From a checkpoint of a small transformer trained on Wikipedia: no biases in attention or MLP.
Each number is 500 + 40 x the weight over its row's rms, rounded and kept within 0 to 999. Layers, rows and columns count from 0. Numbers have three digits each. The size before them is the row's rms in percent of the matrix's.

# up: layer 7 MLP up, 640x160, rms 0.164, rows 368-449, columns 80-159
# down: layer 7 MLP down (transposed), 640x160, rms 0.157, rows 368-448, columns 80-159
up368 094:542481456497505583441469538437532434481570475498499492454578469517452422533514482463543501496474518546557525476471508501481537516519442566489487525508534451487515521473514505504427467447469558570441462475457492571490494446547492515458475539
down368 093:478493475439471443540488478488508528468534553494541453488520510515538525487492543542492481481587500473504504454505456509532471522473491495578520476499509490523443503461615577487436514510515478437502511488540498523491494479477542479536509526
up369 102:533502482495545500433575517515475514475586469471511510534517495429537495506545521536527537524469580484451515548565573461502457445485457527482495476471455554447500511489421467535521490473476536456540486524519472498481473550480496562462467549
down369 096:491446543531527439530491518470524417515479494531511528515538542494485536444411477529525494463489483549517519445472563494511503515433490477507533489431497490490505503465491495528445478520571493503572479501487478508468518476462502430525491488
up370 112:507590489551492510505610467529536478520501543522461476491499557453585528489486505508483498459511543479472588434521526504497510458615534468463502522457459482502502451475498511502500490500405568519468470515499543462543428479458545496461424517
down370 122:524561563459466499474493592488505536533524519519485517378409481498471507506514539515450544458521536570554465487551530460562545507498533483521556503471478554521510512481483462550377477475548486538477507564536551573512407524528502447470467483
up371 112:538619408526475576504466515467438487475410502517459530554488524474549459542474443390535545482459496496486553543513453424483526504514502495500494458552495519528502519470494476530533460482434477550456515514535523496445497498525464468525444504
down371 100:547466439549448570505487478475512545514431534567474461528430470514473594528490475459468498495537532493546538570550485465473545514572521428489517478456470487555500465507556480433502551547510423471493601571575478520478494506520464478546543535
up372 101:539488480446474572467518496486567490528500528502454469566632483519519474502461441494501465455443527441529510473525527397503522448493525482495583512457515605532506490474530500531492521478413553508487399522489447509468505463444543493527485511
down372 090:484543499452526464549514515487483340554535506478471498461500492515524472522491438474517475499496557528533556459478460495479483540494515520502493530509535523502434471453504480462540519576471527545490534545439526565518534461570493465529549461
up373 106:562507564587478501486480492504471471504491520504444574453507517494500491488544442483443516490462514510462523476428475506551478543539546502435525446450478640601471539515386491499500457507481596500452505462474544502539468484547513467515500487
down373 096:473499502435552544555564527493524548508465555441534494533449539518532483526484401565490437506552473475521541450514471496554498510582484423526502469478551482490517522463445517539519519519495444443472524453544485477437478505488544470518453494
up374 090:474471553509449561446605392547485523576507522464477495512558483472489517500505474463550481449518448485486483528406549453493500577526545496500513589420502498576525539465516573534510512491444514548468412545434423490495505542490499557531426425
down374 089:531511472463498524550478426478524514451500537480457511530467462602576487440523495566541495492619490480445519499546471562510484474477442535477501477510564430486531518500524537496504533487502544479562468447528440527490460470503504479452544558
up375 100:494527511496548467486545469520518458558470548593517484544488477464551543528479534508499454453491489418489465480484496509542470538558516526520542518507452549549509507431508550514474556426368461459418518541498414477522528473522495532514485500
down375 107:529438525451435460529547476488521493526526443463479505577530506474527439552465518462522501489508478539501491437561481538495469561448484484424479509486408522509403483576524553511475447471443472477487528457476453470507548506512510488549521496
up376 084:526481473504497490517485473469490405499566534549372572517514508547430496495510491458546430527465503489459560487534435405459514514530513532464517489510535569517492526464506463485471455457449538572488489445500450511519486476507507535477449560
down376 105:556501522538501511409518437531550506541529528485480526520510490436452462523504510488505505475431532449484538517527498459502507509554498516410499495506502529495510516483474498479507471490438557497469483461463483490577499487475573552497477466
up377 096:488479514516436552498530446497500478517544481487529451540591538556521411540506497493531471535515481470517505628486479440478507456508471433442565465531433603563491492474493458507542438521443536530523480463526521502523450423459543473434463560
down377 100:500508498495513530492533476552449527502539482524468484509570500500491455506546529520550498487619536474470529565504486510484528478483516511530526563487473492493457519489489457514501513536468506503516479528448482463510483498478511479561477486
up378 107:546397458593482484455501440512569535462557499457485529558468473523421504518603518542481475478498467458578549463514520528438479470548489522451519476498520539590567507464426516484520503496493573534538371514511511492485487516536468488547490485
down378 102:478530412473495429510437511522526500516511518506504518524544591510460460440503452500510475462534529483509433446508460459530492504451526553494489461512516423512500479524551516447408445531574450564489532520437509485517530515546550432546517492
up379 089:481493460519425507469538525498573527479559462509478525499535540490512478538507446481494504525489502483505538505455438447443502475536575546544528561551487521468453483419500487484555498512486475509538439473557471467414502495440493504424487550
down379 091:482473462423538592531552585503499481510442508498494510502454590515425514558525484463542482518534465501450550509443598525494545508532453596482388445507464533410494567520490591493507535531467523529460567484439583536442466518524501502532570491
up380 107:506472470478461540510530472484482487491482494551531515456533395533552476480517552497498503466483548457455514579456468461546553471524530533492509506505477527468526489476451529566515466501455582429477531556534514506567459411465581414483475582
down380 100:465475460508457508516546460424461497484503559473519543474405502486569473514464491538532508504574452503529471397525490471521521524444471523551531503492549504436480450450506473528499470531541539527508538520494575558575444504484493540477446569
up381 100:488497575450428543452546510518572501502512427493450474461561466494522481502494498521552467553481521443544508547517555443520494435503452424487505527540539492451462515501518499610495459519462470495488503556460453493470469508521508530478463540
down381 095:532534465523471433534430501419482549420519456507465537490410554537439458530508540527480523442543494495485445505494476565498525514463478508504509481511498497540538392548457521474489476483505546456520468403576503579536514502536465506525546514
up382 100:501557505507546551504495505494492464518520427540469525521461469504615470507565515515427500537414514489488485512565491440465476499515527501517557525459442475502452458460476469434461487482495440503515475518484511476469490512497564483503461554
down382 103:547438508500519491415535475456439492483506500474554425439529535463544491490528435452483434525407432475502542531561548499549534459522511474492532504432451512510501508558478506420482504464480575449476467499482458483511554481557485498507520543
up383 102:478463492568497484492514426523519485521618427511549551457538493458527442548535572493502565483478554528463494542547461453458558480526529557496510489488443475521456475424440435529481487478485468530524526479549521439516477471430447512429475553
down383 102:555551487480534478466462489493529523538460491511539532546499455521482432498499464544502487488441432528506492506552489516507499505542419492508420499544442500491478467511424420504489527460492540558431538521477450479541470509533449504587497508
up384 098:482550506482540533512536494481487446476541581529522452517532467441490483541519483442523516474480507478469581441480426481479534542473513502499457530445468532572560497432377486569469501508497507471477498556519494437535494448465463537602462489
down384 091:584477484446466580472472450538554485486479516530484534534532525585512569551495565527486478469549478482483415568498510512472475485415539495431546528560524524376488443484521512499503514522470487567452513441449492509464442540447491574449506439
up385 098:536538518471483514476554482462556521496515622513510566522492509451447475552526499420515513512487524487529473484484446505470431534529491524494503542377500576466585499458493594510487473537512512504435483519447487456495441524531442518489467485
down385 099:452518465459483474550453501503484501502492415472541504506509563482512541403491507535512522498455449495540520461520565485494557488561455506499484459565514444490479502532427521487497481572491477457439545467491516522489538449535528474448519502
up386 097:524527484495452469442516408509507504624424492473478461480559492486554421477542520519430493495486528381517492492444497459535459463516533442516552490506478545503477460467519524533542475405492458544483511515527425485516494480472498483478510462
down386 093:502481482501448460483548486503400528554491513497549584468480440519495548565527415504545500575495544491481426486501493500479475501522522471454538521461518521473530528562564432479576535487438510478540480475518555533465515524473519557508498477
up387 103:491523389525457530491496502552516469513469506486477522505503537426408486469531489504466444549483496490507605507518504525519479563550436528529504529531472507555486591466466517497586519522484544532526410524500539528441474532474519520569480538
down387 100:493472537452543530479406541543565485502507534541509491529494528397512479550511494465501486531508545540492476498519430432531501541451460489479602458480509451483441509562505541504538516534599563537462484510477472442410429459503517569487514458
up388 102:499516432470481476505511495523519427522524574445474450532552580520490498439508530438530510508469503449422517481518505488523464521510582425481454483492517471567519502454498493486451527372470510504443501485525470585461519472489488507534531553
down388 107:577493440482519546445560508495528570542564489472431529493555517471503500508546475549485419434446559515562576541530468523462519472519490490507508505513474500531514500472560539493567536557500432534487534476507426487507484519506441530570553483
up389 109:531524522484495480556465485585526457515492559473446486589500520539478487543561484489412499460467535524542516507502496422487440457509475553593533516481443472551462459502495515457468489429502504537510459548447506545490484558513521418502483569
down389 114:549526578524512435468472485550494484484476438490491552520508476515557537459508492494498517525462516492515501546537526430476486542511514562503615566548533453507486488594484468542470458514466487496463487549480524453435457474494516511443471516
up390 106:540543496544507484486535457514463490546525551504460468462436424485462436509510524489472561450474473484434543554543422518585507528496575496512487477519471508538580533478491491539485509479444501565429554564531448465558491472456554485480434540
down390 104:480458523507411449391473577440521562479465434511490487476571479483493478512526506520554450523554502553519460446551523517542504523535542499524538472484471507491535480459486523456558485544468540497508508520470553528525480498466527484494502498
up391 099:460543565529503496488516476438499436522591517541523479512568518462456481571492469434526526499447506513477500534522445544441483467487449463528497533451461498545572543460523529523504447527533540526517442491560495467528458509427496540487396556
down391 092:550535472501516501540501531453482565502539461455392483503450502549481574455468530526506511418489474567512463431527553461532602538482519559493537500538464526471388420529447467449534494456450488523501501489466467480494476442528473472404518466
up392 089:432593455551412431486491466506477443518461458526489548493490443425594511516548444463444550453496561491473537480537492461529490542526468519518570480503431478555500525459464516526433486470490553487463526473508522486434473520532508504476506508
down392 083:546502470409454563558511518479535424476597489532509453455513499521463474510513515492513462496420492471537568495578512560504517466529499500470530464557538567464517502521522560531504465574520423531525469518468426516533513453502456465566502476
up393 111:482543485569414548552541532496463536467557532466419527517448491481436446524490422534471491506479544464483482575617441459449509519489522465476496407478471562507566542471414478545463493504475560522447482485470485483511466559481582519538438521
down393 121:522545495487479517503489532505459476489578487517550486470494493499485527479511427512514571477448490549497448512500484454329506522428514516537484552519530504507422545492517477523439441468499447533458537491516483524499517494491498437542507540
up394 107:510520526482571572471532421514524413543541563541494538452477489441531483497529490533532474489483559522485521538567540471531536513502499512481531508530440471511483562478414445562571474478483533521439487521500489403544492525417559574466495449
down394 095:470533469489493575476454572473528564461558479426544535562439557486480452462536494491483516524449474517518468498419472503488441479540466487522483543479569524524547536393549521530500465524498483499491471454560429491532467501541486388536510556
up395 102:548528528498486525433503466521502485517525478536504549496539479471515412565486525499461504538462544506493606536554469523520477488540531484494539504481469539543554537476501559512545515493502485542595459518582460504514500534505565460448485531
down395 104:473536479521522489522550511470501497519426485433486475507469476520468466475540531415507439486524444449538575533515494484478426504491500546448440422451554499470561531518435540496488467497542509513461541539630561534471596497387512529532544516
up396 096:505520561558529516475474443563522517578521502497512479470518465505522486459507465467465428474464497524518494482488509496554511487512609541470516483499429461540455527485537510488464569472517538487494505455508523472561497448466502423485501522
down396 098:545494520416422465467453469486517476489505492508499447491445497528516535533564479515547540555431544492507557474424434586458504492452533545510446554486450485517431499492480517555442555541502558509520479515551534506478503497475519500579436513
up397 087:464526548530399463568487533537455461487465505477429515525518485483510491484548527464572515583481520510450480537448480488446493489528448477469506466547480550563451575472457586516467462517507482518541442494528548546525513511537507434568538536
down397 084:458472451489568504465468543563450496426492530463541468527580478500524531467511500543482503479593460534569479479534480529534538512531533430531522514516557433511575487522456504501505525585455548544521581481465483521471456490462436507546501455
up398 101:542544443467425520482564506519521461574495534504462530549498488429503496591556517478417529546481551483386474512505516432452499522532517542553549444535511456524505518450469508492489464510467473532482476555458403444498478552493506466484478539
down398 123:524545519530511475546507514469469490519512504537498521542512452454489409494445475589569483495396478474497514515516518445439479523583510562556512506466469433499502459531445542476494533468468436543472536608477478513469533536540459562525510519
up399 099:490567466543403617513489444602557445482551494550547548515528451483422490492476456522486411533438506479468524496550543492512440459539465524475493501480492520546478448479540470497529493428479516479544399495544498493468506533509464459535497515
down399 090:521441498473564459442490459526488562446460618472526520521516489519478441467506476489531473503515498465514456441535506546537420499410513485512499459453498414527491549499501487545443547534577628480521509477545482468441528529473543399529449540
up400 097:512507552477534510464417429535567524501562496518549567528582471461510461486517517466529534436466456481505490495514486500477511412557611484425605460486539509497537458471498481600523498531458578462500499481544471478555542464497507502449485477
down400 095:479496512466484444515479418561550567496522454468454549528481570481516612496470481541572489472556547525511475493502564561471488541563465487439498540536495409511523465482526546428507527537549476507570490507489505555544486506481519512486453523
up401 115:474575470558512476476525460600532499552524516455489543461518521457492469554535465434470461482492508487490478492541520487512541478568479473463547507498463468538434555523479501547540534465454520533547481535500519455463518521427544533491448490
down401 111:511444526473468505473520485507535421462560465519516482501522432510520526531377490470482509484449501530466567516491483455505531465440530502543534485465436544542486518515429490481507500535564511466534512515466534508483441473525463542474510556
up402 096:539478444574491447494480543472535433561533552547421455573463546527532477524502493538543498569468464433516552524527408463476503461494512552506565478517488486549510480473476492525554521524472509591506512493454461427500535505492512526528454496
down402 085:561482479532571490521535539505466585482504428517484459531558498580453498570493453452496515451567467546542513552416534401578496479468493520483455529437485513436459461487446486475458463543457482459559460479473511478510500487477513496487536519
up403 096:552519507455457533479463420526564510534549503506525528502596490494415510514557528395492516536512538488525523458452511506473495479552455492501553469478609479498483485430506470528504460417472506545523465514484492542469504533495558481505539450
down403 095:478534521485523504505452543457526564515535497458479446459431625403562560509503516580527502516546529518507427532506521539495468456531490489562463472506552504477528529515470513462474504526439504432508551509432455512527517486539541491533454502
up404 102:460495422548513499496432461500537513532499443456445460546529465425490504556479459470500491503500444554530507471464530461472495458549516489503463522474457560550464526487437492494463489496455517523517511552531478522506534521494445523442461575
down404 099:483520491510496433565500537473496481512480518424461441474479518532486584487542444559521461478458484551519514478504524545506495493553542487466493543452514498579484505475535519549539504544551413529515462476552489472466531437487490472580493523
up405 111:519465464470551532512468462516525510491486478509522461599514457497576547520559476503493451504498487468462486493551566450430476478534516533513559522431455494482536568446442462507477444490418454488491520520511466527503520463529452535527458506
down405 107:516460557581518452574506449460469460489445478478508569493510493454450526495536507527496566490514461487462467440522456460483489466556497494454487542515479468506466478510478458506539433507501520542437549418460514554539517546538477439554554437
up406 103:470507504517417547566561395538511477486506454557422532527479477421489463491548492456464507512480549526522551472529454467530552472527448481492535535477509502508515520433440439568510520523484489593528517537455521439467498493447526516545491515
down406 110:507484480557491472595460519554534563458434446540442527577490508538516508496425437459517489505491510524529471514561519454503460504560539469485524498505529446507460558453480435459522512495496454540511477549489528457526500496511519495533482528
up407 099:464467459558450456444492515534542488469601534479502491512500479512459507510534504517497485462476507489542490503458515483457510442511421472481548533445513597499551532502476459529552521488527542442516431593491495546436475462423464500559474524
down407 092:563457459540456494515470530490504534465481531516507519591501440494510452480495552530517445469542453494464444443490510474451590559473480485481554486555388495522461455535533519482463497456513492543462538460564495557509453460522490544560537509
up408 113:495547527516522544456522448470458437588524501492435506470447479560465481488568517479513534463477534507427449465444465500575462479470485477484456510555534536511514504461488468546483455440473530500487470544525507456508517483517538551476499551
down408 116:495557500543498444533454537526513514511503532469536528513484512516460528527495488524535456516477503484488432455550421552486482465511493485462490443520539506506493485472502580610466509529434511478485525526474543534486498548448494452408539434
up409 105:468483473554492456404501374430593461566497461476465550476512453421479433503491505476543407500474549546518561552465536550522524433560555512484567490523480424487525547476454566494451498502437540553512447492540485479485474523460551499525535566
down409 113:545482493441550465498519492442524507532453545539495430589478518530452440454564535572487495481462428505517513475517507481543593529526503570516454507523517464467416511585506440535516511492504543439605488477503484453459594497499465471510583522
up410 098:544437562464523546400483492503584443538510507528497503538512532526475413556573360541492534463497529481539482520504521456497560433561520562436517495444529513495524474506442538470499436488475544524544476454489459480486493534516428427474479601
down410 092:506465550482562522502416515522495513522526501500522504473483494417520551506501507469562514499486491545378465461474527511516490527488501524588521544587475447527502568487441420407521509481497481477533467541510515524464542496552557559471467497
up411 096:515507526451443444477512498467523473503544507503459518525539523493490506526526524490461433446469558490460537506496541439430554456503502569503551559478412458499514523494465554525524442551517520553472502472453390467569474495495556514481488539
down411 092:502519519486512567512554440545478497484509480517489475508541518458447427507511473468549480547479551529513507509511520457503459547507509546441566534450496541458619487572471473469436482527496575527473483520508456443483518568474517539426544436
up412 094:519552481507533543432539475460567464456487533583521540532578492420548458537500471429483568442454531495541578510541415521533573519504457544514486476445473437561480509440455581515476486484474536541434518511506419469463486449521507511506494531
down412 089:520519539491465486587490474518481505483525484469432494472516484553500496443480473491540572502583461516477532501490521482422487507451480488457444548492535585531471521509508421444446559440527513445540520464502521564439466444462412442504559576
up413 098:521476545503507443518503523512490527536559567485469579454457508456516482479538497487492486475487570482443481482543527412563489516533499486473514541481507524497557481510492472537527511447482525567488486509433528504477453484492431529534497457
down413 102:485537527563522492502465587504539534480535507460482504517522481474485427442537470493465430540523509448534542475511524573419516482513493446463517497498534539575513464490494527486552506617482432562449670491511495453532446447466534552540543483
up414 102:489527436515528566407455434538511472509528539526519514498538436424464517580424499478428473494500544477477543592473504530536537457517442544505531515475460499503511496492443506542511480475505507485506490501529503427445495542486504520539446512
down414 103:546491474507456496493514519528422514443589544559548511473604510474480471551541470497501519488552520539486490530546462589480446520507459482504541544477498535559481489478483460554485530537549504483521514447502489505456506498415455514541490577
up415 098:426589514505409478553484498506558458499534495551474429550570493508487491529513450460509467483465480535463511484494463520450466484509549502478459501559503524571467536399466468505415552510529506522555436561479500533462547531490501480526513582
down415 100:516495531513443455465461505531476485460556514459463547505550505537579543507489541477572573516508507547560457519503443545445527534445481468461564554493572494481454463471495530505461522506548478497504494397466467483464450509493498491474498488
up416 090:460494572527454474480528489463515452477523480511490521597446514550487449491576458508537510560538430454501515563513534501401496450495494511477548473479407535474471493519508552451554444531499561535528549487580460497429455535472558472491440513
down416 087:525520423528529546601496452462451517543524577563540525465488422463505512522495497516508565472562593532488485484567498510547533453533523463502506516483451474451556566481532495540469604548484469541472472532490541480572500483485464537529535508
up417 087:434507473529436455538541496456487516541551496532532522483522512421466506446438547457479462499522566522451530476552460546516495549494491459513466505427484488451488464455454557519462427482521485521464531539474491448537430531502561460458524510
down417 081:545523477549576462484490528514516446482506456551538467473522412566459542554567396515484492477521501470524534475477552465478526548492491545569521491482487485504536553487525421561495505430476552495487402493496462483493468449477518489563450482
up418 096:470545431475448535479440480431550498506477558508518481532518475455393510526467498504530502554450510487484574469477493492565496561502481479524561458451476587518530555471504463592525488498502554515452452506441531500553429459487496493584461550
down418 090:581524511539518577517489563539542469490473486492521475467520513511401436500542491498509579460457479517451543502503471457443497511441529523450458493508427515493557505463532552429482474482432473478516470457505482536550590385505528509501482524
up419 095:504520511521470549496461501506514479552493449465440513491472427512428490489545578447536520543502499542534513535552488509519451560584480534444562454494512538484433505467497511494512567476458516424499510549473508560502486424540470471459501501
down419 092:497425519504519494486598556535460467483513569533586518367534511474469531498489420463534582508605556473454417523477461485470501491476539484571502446505505525473448495540503524581535495494579515506485405528472508518501533511524533520472453413
up420 087:495514489529536470494552534557538467576489492470515537441543504486501525521509421459502491564492528537408492573485509446494493525508513572530522514489475547512416501486493465444494437439498492535494463464515363478489514541451485495416473546
down420 080:516536537548531477515490485468450444504494457510457459566550569525488453541481506486520445446568428507453540519458515474515501522573472411601501559470506482446504497574486552507497537503528451528546500551478545487423482520514502535554552558
up421 093:571509552530540497382583478515569540529476528450535519503475480471525461566508526500521461543437504482476518502498449394486567440506529460502592466490503452523520506511460471542506478495392621476436455474485430510542500491495521489520487493
down421 090:486467453460498454500480495482505460500494505453479472549529526494521570456471461480522488477469463525553454492510484519508431503429508501498441476480529504522454472464599516492497500524559535532534479522496452491475502598511467513504461493
up422 110:456537542481429496442567480563557483550484511465407519444455440433539384519494505547500523480490503464486490495528531506550444409533475467468531519504475499478544523445516575545488475444522539509467429535481479547493533598514531531449466534
down422 119:501520508451507504496445503456525437519510455493473519489465503469484507478508560527548426476519543452484512573502571518484410503503430472499411519445491477559489473444405573551540509518467508533550572453404525524483571453475551534539448519
up423 108:442459450528386518503551412455533473497528493489479534494610523469536436531585521473505530480497559529520519528598449474545525468538478483477514426436487527482550473484433469532490440496441519611476488454519530449429523510438517517502518535
down423 125:461506463513467519457501522524455605487471510428504528490499565504483582475507553546512460457471462492577455465509521561534505531512526566466504470583501494476483505509497465479519463431454560457453505500437584505533537481497523521461399443
up424 087:461458517546498418503452513544469535524451574417501522505535547439543493513501443542407500463487516536410473484496424450440524536495544487459528532485487497541424450436482497513481433453477509542432499471430481596537516452491502475592480554
down424 078:480517479544550545471515541425530442464535466501476477516583507578427528477519498506537566478507510415487472518500549435472542509484488498453454497545561552464528535566536471478531524513546498444506452487520450458452462500479469481526506462
up425 108:454491459591497464434539411507484450528503533489508503488519482504474434542468538498472460509506565478513480524493526547555459447519515519403544514584521472497518480522458503528479450485486553569421518527521462455520454549539553555494446532
down425 108:518556509491516477563546480517503508505472559573436528539514498490517520480475508485571457500525463516424563493470513448575510538463505500547495531419492536472498423597507483509470458472531497447525504500523520513507541450504512456503530490
up426 108:435575493515443511523489516555482504476466528580475565506505471538409472494517482488396487486459537466446486476556483482495441514555450547484493480546562493502520496465532493580467476491462485555455450455461462550499473495419506534536453582
down426 108:537383481559470461417507513525570496525585499490528436475479507479523467429489586511380466447497502507525537496499532448485481542525504537500514476537509420527517429479476548452491509496513516536491482561536491484515469509584503538556513441
up427 094:493518484494502488525435526451463459486509431537427505507476552576487502426486525493537477505487466448510476468517468494528483550553498458415515457508462546515424491407458556525461493433521473468495487520466520570462433448510548414463501510
down427 095:539498457515547468511579504536489488500470450465548515492451474485528523500518459549506450527512450492531537502520541485552481446576472552459492521482515505496483500598500485484506426579519496475498497456431456440463513516453521564487475445
up428 105:556492401520497550474521513548550493487464559548522513546512428467464519482508526472457519461481553458531511568473499545566494471571502551505550502495451526526562519448464500515441515505458535515524452519442480504520474467466586468552496458
down428 101:421577479522546580452475556484473498491505533436527476498568532445523500547490481499475514479515537529457525508469471455425556480430509441460431443533528514516447471557513472533567466500465473521541477486468526565497509475526521561517437499
up429 100:526485476542481472514442471478503540482549471528492545572499468440547473552503554443519464455477466502460496547491517505466541437496566518503453423554452466508428555462464424466500528454534504551519489447504527500515530497483465559420482485
down429 096:524453449523533512489487505461459493526597486493580571480478456457560507500454459452505455446418544479605509467514478558444484569536479532504565494493560506467524507479482488524526529441450421490486579535565513529495432493521461476475464539
up430 087:549552529482503496429517518477527490535496483485458493536470460527574525524457396469513552553441499489487522406465529529448506460510471511451509500451482451520521461535512519508513426544490654517461511552530482466481449520493573496508465510
down430 076:427502513537497527565507490486521526520525479534517494536516496484416478514533518546521511512529479564472474482506479479522466483491561467445475493450453564544505506482525491483548594444472446475426439448541484531489569509495576439493492438
up431 097:523504468496476511489484524501549499484576558562536568480536433513511519553504571458509475457466485502438516469486543465508583483534449520466500526488475442467489486480525459571559457464466466535508477522485506548496492421487486516500504549
down431 100:526543498455571454495491499438564480495433506497513532592480517468469523586481451504443452525481464472563439486480570521495478470534472556498492480436528515599498505532516451527492481472465497529509485483563531472557502458586485491500526390
up432 089:399447449531485487525526456501565442468555454485483506529524518437437472434520440546599474532454460554494505552543483516487474461524442532503484476515564606478444539456521541475509440422484543534474440568527495455491510557459508529498491549
down432 083:525478531430534481506524504587454577450519517463500452561513419531538512587524545494500470466581488548431494517438573519493511500544532476480449522491506480464491434501523517469537449540384489509432551484447500533453512537540532513533586504
up433 082:464456587537470507509505506391519485487568487517451485576488450519481487495555431548509486463462523479524542524472499492479470441470472497466537518500465544454508533478515543465462442536499496551509518476558560506467375486458492451544436496
down433 078:524489431481479426555509470458512562512499549501540543436504485467454469565512608528516522525523575573508482500577489552499573517535517494473510484462515481537492475544586478511489564455442412573438459490434478490534488485474544520450529558
up434 102:492545489551530520505484506587541459514458538536544578455527467553514521573531531520476510390491516463502467527588491467474489433545476547467534507466456548580520507472472493508506432487495431585537486527537486553504541513484484524535528481
down434 098:506570448481519470401519477469547462486520563511478481443422472462505497477483517554468496512496447504486501473513499525543515552507509575446469481478551478471565469480569438503503519565440497487437449462535490446392471446443480475524485547
up435 095:553460525579570461496528518426475487575485467544565581468488454511489520498501459513459557440467486513427474515503450503515461481527482593521488428477492509481504528467465466507449517441461463551519456579557451403439497491501504510453461614
down435 089:495510479509525442477420447453491524468523521374453471484419546493518451454490463533497453546523525548509422502513468518505491450537537550522554441556556555496478537460541509444437509495528474522516485496446543539572558539449520451440495463
up436 112:440497517480504509473545467513552493491528529492488499559525484488441434509458531471518416505448566441504513535547553475501505561511554522453539515491478533556512468512523514504406486422447535524427498565503455502486399453526517491479457454
down436 108:458472463524540496471483454493469541513413558430567466567552537489587532528486491438465562504487494509421430473476511486492416515478488492479507511508496508480513529579523464461506498429481506492469486474496512541488535529489491484473403542
up437 081:473576569570432452483525437560538468465530566494558507461522533409472442493497486424518505515532521430502507577480463533420528484491443521476497465443528495572568538453429547516501473502487507522412543534486504481501443560506528529525528504
down437 077:539431499474582525487469564499491505519509420520499541487507457543489493425528519522449537432456443464566472380531547431570529501482527496524547458478430467441485517548498492478469558514511437547443518460525429528452546513502508528434446502
up438 109:498477464526514501577515517507521467459574450566510429469505422542512534491556541513543493459430494476499531455506472476572546442578518505493606497594431576516484587483524525497534509502478484502512481507510494498536537449478495463537492539
down438 118:492564548585468502471450484526467417576493449594491501519503409525482502506517466561458457490486546486467442489539518483468459403460535488500493438506454578519611530472466468455526478465524490524532513523539561467499473478490546520449523497
up439 108:530503516549499544484525463445506481516583462489470514524502461454482542568549519545520505516489581487507487504532589492518489452550497496443444508437498526555553515447464525507529447484491505509498478514499418513501502492552463550476538493
down439 110:508491501469484469505520508471431605501485517421454527440504501546549500500482428474500417457522452511523461456461492556544524518521423575536569547541542498539519511508561525500440499525434555428530545498527392512476449437535519552460477436
up440 102:467554543440471442506458478527536385514485481580463460506528489438505480439551483500434558550475531515491545524502493467473451497586510456486483540482512481498482501478421572503476463448476462559459508546469438599475561482561460480531445497
down440 100:538468498511445429460516483483545541516556445487481527546455495539556520498481476429518535452476539502499464533493511528533481492483546509453515480497470506510487433457509452486550441484465571469470514474555521475558519527479485519509499481
up441 110:560523528451483612473551478489485531526516541498481519511504448484555499589528534441502510545484494416468484539531549490495556474521494433517513549437461542489547526463485461560488429525447523484438488472491423448568436466443473517486527499
down441 102:527509532488468521564463492528471456475532529420533505528450518475527467458568512539570469452518427519453450472490476508571477587524471489501471505526528495566510495466529515496430477579539551478450501384527503469534532498453495512536573395
up442 088:504515469555540582390493512516508487477602513470500449460478468516477495478528594554539486496453510534537567519486526524576535497521476472495510504524468491544534549530468428545471504487504529491498453464527465470547496409559612477527442515
down442 088:508517507457495485441531520538454444498496457445458467579545490488424484525509505494484506450541475546462496436505507530428507492470547456501542498460519480556500544519537524476457488586495413466523568474523504522450460494565425421478496576
up443 111:530479429499550548498521456518491483539457417468416569512458497468460531487532482517541530540469471507466511529582538499579529477549511470474538506408440546534484543445449503554521525491492465514518467517487442484533470508584546449437497461
down443 110:530515570619515519524400490414556547496524434556555557582497496478543475507526574491435452519471503515488527529452447470497447476518537440500494523510564470562460542453446489460496514535539529500494502506491502569545515363507473510475509460
up444 094:453509492582517452462462488524477511513594457529522481539516465527527532486422503545518485488502435464460542496525469452489454464528576454481480458564518516513550512471509517531467485473478455477472527448556571462519485501429483534540489522
down444 089:494533542538490457490570527468497476527429509446489566524538470422522511574455552485483430531414554556527557517581486515448531504460512476461534511451493439514478513549525469447517482579441501482479516498468443530486467530539511539548442495
up445 106:541541543475518532487491542506520505492515543516469493503533487563493518508540464543520512430457549434529513496520536412478476401498474504520508526497440473534496508471409518553589497467510481586522442521479418515553510468444487446504419560
down445 112:488477418455510474464521515505409638521466486491558564498505503502526526538580460473522536492509555476487459502500561439531544482478519519440479530493428507510508352486468527451480461497542553520522536505541417457441528498536545542464519488
up446 103:547499446480530481474536447500481474491508460445539593509500485427508506479524471475451476467500498533474498573481477479588487502488523592479539447449473537500515567509456459498568451437486528527467486476486449427537476537494523557446498495
down446 103:504526503479507532492420457535490533526581530538502446536504471485515437556472494519582542510584443513473517510510469521477477519394459482526454559450519468508515488498519545517473509517573552441546458527522527506493474510437513546513468569
up447 099:445561514529432491516521451489529479476531469482480499435511415412522462550513516522498424492489441446492471514502477480510482537529503545430544534481497512542433496480536562495495575489522541512480537564447536558448509450416482512496498494
down447 100:519486488447500506494478499519583501509512521524383507464479551506445562483493493442580508545513489507519450528532468528421597483523459499509533581494571471447462456506588470459485509522522510500516401451561523516478541507466490448463569508
up448 094:450532481519489464531556539411536513483530451484468472576486530517494508502536541466564532572482538435456513546495451466519508440543478528490567477535477480492500541448466534521527444520490530523518481508444430520530474450485591433505516604
down448 088:509395521471534503531528494479518591547515522489503491522511498571529491488465458473464516483582541530575436419532482499546514496466521482537445509452481484465448447522529511590465522494524511443568490442448475504445488482496526565490518472
up449 104:539478530492529566462520493568499497552504508550491623521481517503513490512490448510488480531506510404520509557513468435455585509599552431469479483388482531476582513460516458527503460533478499485490452443539426455470506440530462517470479569